Each number is 128 + 32 x the weight over its row's rms, rounded and kept within 0 to 255. Layers, rows and columns count from 0. Numbers have three digits each. The size before them is the row's rms in percent of the matrix's.

# layer 6 MLP down (transposed), 128x64, rms 0.315, rows 102-127, columns 0-63
092:120103172087151106179090144123122155081097106154145111123153113111124112145112210223137156125147141107096086175188144160111098189125167135114129137079157080115113103175114096166116118087113152
102:116140128072166112167144110131059120153085129109143159058103131161096161156164112186166152171101142094114084120136146157106116062086204121126157151092132121134124130138174060112111090160110122
101:120157076158105074131115094122123109155124066138075092135129159136095171145121138212112126157121167057096111087121157068147133112112131130124145110120079133151108096144138212113117056168134133
099:136102113080128154152152152093116095106120201135065176095120152126126108185091214113114086056186137135138122148112160132137077141178107165091114159118122155157139152129142157110120101139064135
095:126125104111100133085101137158142142109043071147135111108088133102153145097124199212112142102142098138088061149130127135160089122121091091116151097065091105099122123112133145069111089149078113
093:114156193169121108096218093127167114140155133084163097107110153064143127099112052148143129122136144147124071136118171111126153086110117113104131109113106117092097089182097112183116152089186134
100:143078090154158134126138138169096142157134053104122186155150128146166130147092128059075133187148087137095144127115152125155148102146062133223117119110095101158138147087141158119107109137163174
099:076018171125163154112145161122143130129137154141148151092165126165138134082103151161119124105040086092140120108131135149146142108097149113085067098142116079142163110178119083153085153130158135
100:166071096118174115142117147147182152106079175165100124106150121090141103144170133067172138164096134122135109116133116204107099112121153122145106172066136108147186131145143129105051174069134134
101:156119120158128055136091058130101129165076163147203093123138132135136069140219132141088092192136099141112137122180150100134134121082123132106105134128163116113159140085093176128150145104134163
104:107047089171103116109137132150103128118083140083084124132147109151123122081130191165083086123116147106109108179154141119102141182106115186120090125055125110135152193087170081126113167160112115
108:214127196083177119115164120153168147148104086119110129148142113123099079142070179131127090044124123142181099114160127116070131114131099110054117125115130086126138126089123155101152138150118095
097:145094119124106144137164131138136110131206062116175093137144070086062109140051153159148154143101091127130094077091075111185131114142122085114132121137115131119161163146120042142114149124120154
104:100081177081150135142138096062173129154136100103109105168123140079078142162118123127100141120088093094066115123163151122105179171140115109133131114223149144113151113124126093116098167147044131
112:077137158179076129124127166122115139090149230146141143133119144129143122064141142177159125187114104083138138125116152127134129166084097134192118102132069153178183119125112184129171101137106152
090:103126103156107135150127149130134147092157181190157066159120148086163165149111127149164123083091102194109139068116163121109175092084143110154082056112099141151104125140127142103186168107102175
100:095124118148102118112147190124163131099131185139051129083139136089086123171081151100086114131095100093136137151099122191062183186140101145116156065148114105117135132131110192106149148123145088
102:125119151165157120081134138091201142136105154101121144154097140082101092105107173131177113135108154183162153150215093163123072122100129159075114065109182123147116131146126112105123085077161156
100:116122118149144155206170129145136092107086050139120189151145111118132099157125198147140148122103198113104126160139168166142138150137122096115189134118121117176051165157129144157171082134153151
099:101177121123120110156120141138128129086096145131082107142186131117117099119137221222036075146130147117161113162127145138109118107186112128114125156107114145113117123117102110146104060156175089
096:141126150138125125054119116081142139098087135129127127080133155160130151178146072110065125097050125129067139107116150094126178143103141192114120102105094090093125134132128209100135117169067110
088:090136143147103134162095042108193124170082122083188140139150077084147137184092144057126127088124087149140123135127144166153107127133113164186165123108134116094133147167123199125140105095139121
093:131139049141070146168095124117100089159102211153128147149106122135106108201092088117117130148101068123117164091117103128135141114168100142043097107130106097108156151153110184114122170120106104
098:114136146067153081107143093110143139089140115143118148140070160127204147145057193153133106119130108080133170126122117084132134116170048139099109130169153138163162111067097121056120130132129106
092:098095228105155147140156078099157147136066146116148161120156100101184107144148116066129157149088096148139177145142140096183132132139092117123147128163071158116178088145094108151106077108127160
104:106078102146092120169174142115107130065140109184078166099108162086133116110166057100036089106118115099124120130094103191128091107154126091144106105147118127149144106174102160096137122164168120
# layer 6 MLP gate, 128x64, rms 0.237, rows 103-127, columns 0-63
115:170170129147117151123165113122121089090173131129148121145165154168125073126131051127156099142131130193158098181133160209099101138112113120150084172036145107107128146153115145132080083124154114
086:125166074092135066123113096136139168108105100087126120114130128200067168170124132193099184102118170096097145088122103126114125087107116094171144101069141147138115135119100175160158100171086165
092:140078145107165165115119154168143118106105145114133069043123181185134106133044067132087168130111165119167158135119142126159172162150112126120150083161127144149140131092167190112165149101112125
099:098105171096089121157114120145124136168136179170120147130180121113170109123067116124096115139067077193140103134123131155156164103113131108134141092116098127077226078137170107142119168072114098
093:166164048169097121153151107108155157106061102049123116169139087158098117159134123127088087101106155130107171121088148083110177083116135096105100121150161133145127117091178158097186096125144147
088:185156150095105112107068122137134130088138111141139100106136165098071119160159087091098103163145111104129074129059135148194143077171153150081088189089113133065160144153113107143175128120134120
094:156115173131151140132059114106174110104124164069119105158093148143127172140124090105128126161121121124135127200101135090171169144116165089135179176158080104119096103141190169108171119081058122
105:091137140088141175183187106129092163147116085099117117112136079171107071100164102104145090071111140129214178110122140129182117118098131157141121096114152115125146169128184113188128125109156078
105:164136139036161168135165193092127142075119147104118126112202130128077071123146110136181177156101168171126125110167113155131189149146163139164108150117143132113123124176120166093117132155093107
103:145127111109058121188160072106147132128160166109116084143105154152148129108081122058156109134143080179138123133092136140130126099091144139150119171157209127112123105096191205132078116112099139
095:116162100177126119177096104129140174123150156087169145139126148182158154161083071135177099137186140139132117089153147136155119148121082111164147203140161111168136193142098129160144193074154135
092:080159159147123057115133134098162146070143201153121188161106180147131047147153143100106142122131108111127129125111126193140106145155112147082123145146178109193107134135160110158128153147068088
111:093150146173123152133103178149162174156115131086119087082123112186158080122153073142125166105098108206099124166143146146081143115162135139133176106117081165107100116139151129198151131091072084
104:149127151127095090142098087083114135126138180142111096084147092158133106171084122143147136170134102148167206199094087161181085157135119154125147153083104167133190082166122161149133134072131133
112:114122143138160138174130144078111112129117129158116166115129126135139094135072119118141157077104150215084127138170065209118131158150187106167197151100114181119126112132175130122063098126147149
111:169128110088132140141154176120180094137140132103062107117124169137110131070107110133204125146080143162094137152137148172126099113120166139179155138138095207090189127099101189171143162156137154
106:089197104142096108116143116112074166173113215096127078160144130131092125186150103109137153140094169130120121136182111167058091101151135133136130187128115130156136163153123151129077114191090123
105:153121098120175149119096149141136103173103112158134117094115136128103104172081118099143103119106144221140115212123097109092153172167124082196169159131114160165094142159141167112184089162119152
095:110126145165158099135148132107135120131172125129149065208155099143079088149109136069093090107163156129135148158182132204069104144159141066151149145129083080153170157113087130138096141105156128
089:162086190154081096094083104086168160092103131127126185129124137119105083114108144136096085099136111128130117142166074135126123141128127167114157116117056122153109153134152127106142026091190080
082:154129162173116147188055137131116099085153109076210184180099117102187137127130139099111131151119118121128119119108126108107155116205141129067165132083096099178133171116142137120175103143115143
087:145121121122037097087135093140160120165087113115124114160173150174158191103096160131131181103090143174066146154075135114169107114105124157138128142090089132151113145157159113134144147147150038
092:160168122056168084087109168156100149155113124101102140084106096137104147114169121149198185094105151130111156127129167157156090175135211100145139139094116145136169141152198117151143079131138113
099:109129126130183139166073114093174092132108181105170142126187091192110155157155143130100180113130177155141093177138105114089159139104092123142113155115054105096124112151172088085067138109106140
099:126165132142155128105095123169148147117108103097139118081152083136098140137086138089170119118114155105162133147084151108160151124053118146164204134032143099090131098133115215122170160147132163
# layer 6 MLP up, 128x64, rms 0.224, rows 103-127, columns 0-63
104:026103131145147116118096120120122140190082098135071160117135096122091136202159140127146119058129209098084111109139097154179088081151163144133144126147109138117120134154158147168137136150113100
098:158136167132170082150185174141115137115095153125169179146142104152155093123104150113129118176090132115101090178167117136227105091117156109106139076074174124099119166126166122179126074120133103
094:109124144155202132187178144121176139166174100123158093126077149154094124163144115139131118103146158109163081097094130137128102041153144203149157151139099053133169155151106147108163142128129129
098:112091158156139112134109123075084110137177126101126129062193139119129088126118072125143115191058114156178081107077122136105158081161160161121115099141132129139154103133123159120151221090118117
091:115119149114152158130064160083144167141152119140148114102070152099110162009117131147149089154209140121146141147174126105123124158100173158136107170154110095076126115118151135151171087157137154
099:128138108158077102110113105089201137082129122147138146108102139175161122117190122071078119149133176161065161117111114118098120133118169096131145151131109125097161131043139082171190131104106181
100:110192198198137099134125135187113144113103092150190055134140198155148138152120129158136125118105141143136127190104137076122116116106052102095139131136114133098172139156125164128102160095099103
103:079132218125075142085101121078142133098101120134107176169159149094123157112104128162114156144199117153082064134146068189126092092139149097104159151139115128157117152139115144167096122107176141
099:116117150054116159095067128131097128141141127132081195088123121119054122098142161076098094085151142170074199121122171107118132104114171119112116090115121130120111150184122111123133147087199117
107:101129138149041110184141120111194148095147126090120086149057143152111089046130155080139104097118098141159121172164145144140102119149160101155121157107130111130138136096141078188091149121160174
103:080088141101120170144151113100177123126199149120119088108129119112140073099177103086091065064097129140125147120218154131117134103115079118089089159130135125129129121155100146123199132129068117
089:124133104105109163091085154119129106139076167148172153068093130130148136161170158112094105051104129150131129136065131151130147135204140126107107126104136022158152134111099154092089109182128127
101:078121113202142103083109131156167117151092184158153090108123130126155152101126137120119187089119095198117115109100112122048142191158119187136153149130105153104081102143159106190103145112097128
106:121126080147075139123181145162134143085127116131183110029146125133143162110116130122152072169181103153142139181112078122147117206116127146084160100115131152087145089138188136159146168103137141
087:140138096139154126117175094106094062106134111104174149123104154137092129157135133098090186090175111135124055085126105152111119190157154148123145169150127198088105149118151162082093162168162185
096:141060053126112122112123098105130107104077144178155057164120132117123113095111070120119083156094149131126136119111123114081110083140124071125091108104126111109114149131103081078038092180140126
105:101112122143097118163117101123105120134134099089116125153088184092084113129094126117176140105228075131133117144186122125113128208102086128142145133122123158121111157097101086105227161111166134
105:156116099081113191075152206156174121145129152142161125119114089172110064151115139067184124102169106117172111124116135141164136134105162174154148091145147129157116126090107075160127057122142158
104:184174151156148161051158136094200127080135164128089128108083152158194165149126133116132084137166136134181128168162140119084184107134126153120115088110140130160117078131077119134098136134176090
097:065172152119120158107113113167177137180136125146144141114098089047119178096150126147193144164131104125168144134157116143195093120097128089122172146179151142148131138169116113179118102058140170
094:134124083108152157092157155113149140151166146145161089102175161160061124047146165159135112125121143182165106045113149111137150126168108113139131216158129141133118098168111102082098162126119091
097:116166167131226102114114151150175128059153110149137150119154118125134129115184145119135113078117180168181140139183174126155144192129145090149115132141083148114070089084159114136117107106078141
094:112140134098149134104097123134065121127084111100134114106039104121060166053152152130102154141178173109103151165161161108127097199140122089099155129146151172097103135149142069137123111147082103
086:139134067132103115100129177116164117151094112162125039179087155163130125127119128148097112091102119110208104107147133068114139101066142136090119136109191110167093087085141128161167148169117105
104:092148101090094123130114197165133121126116129147198169095168152120151143158170124170167120137077139147163147144136141159152055188147142092110159110109138080117189143179107113070097156168159118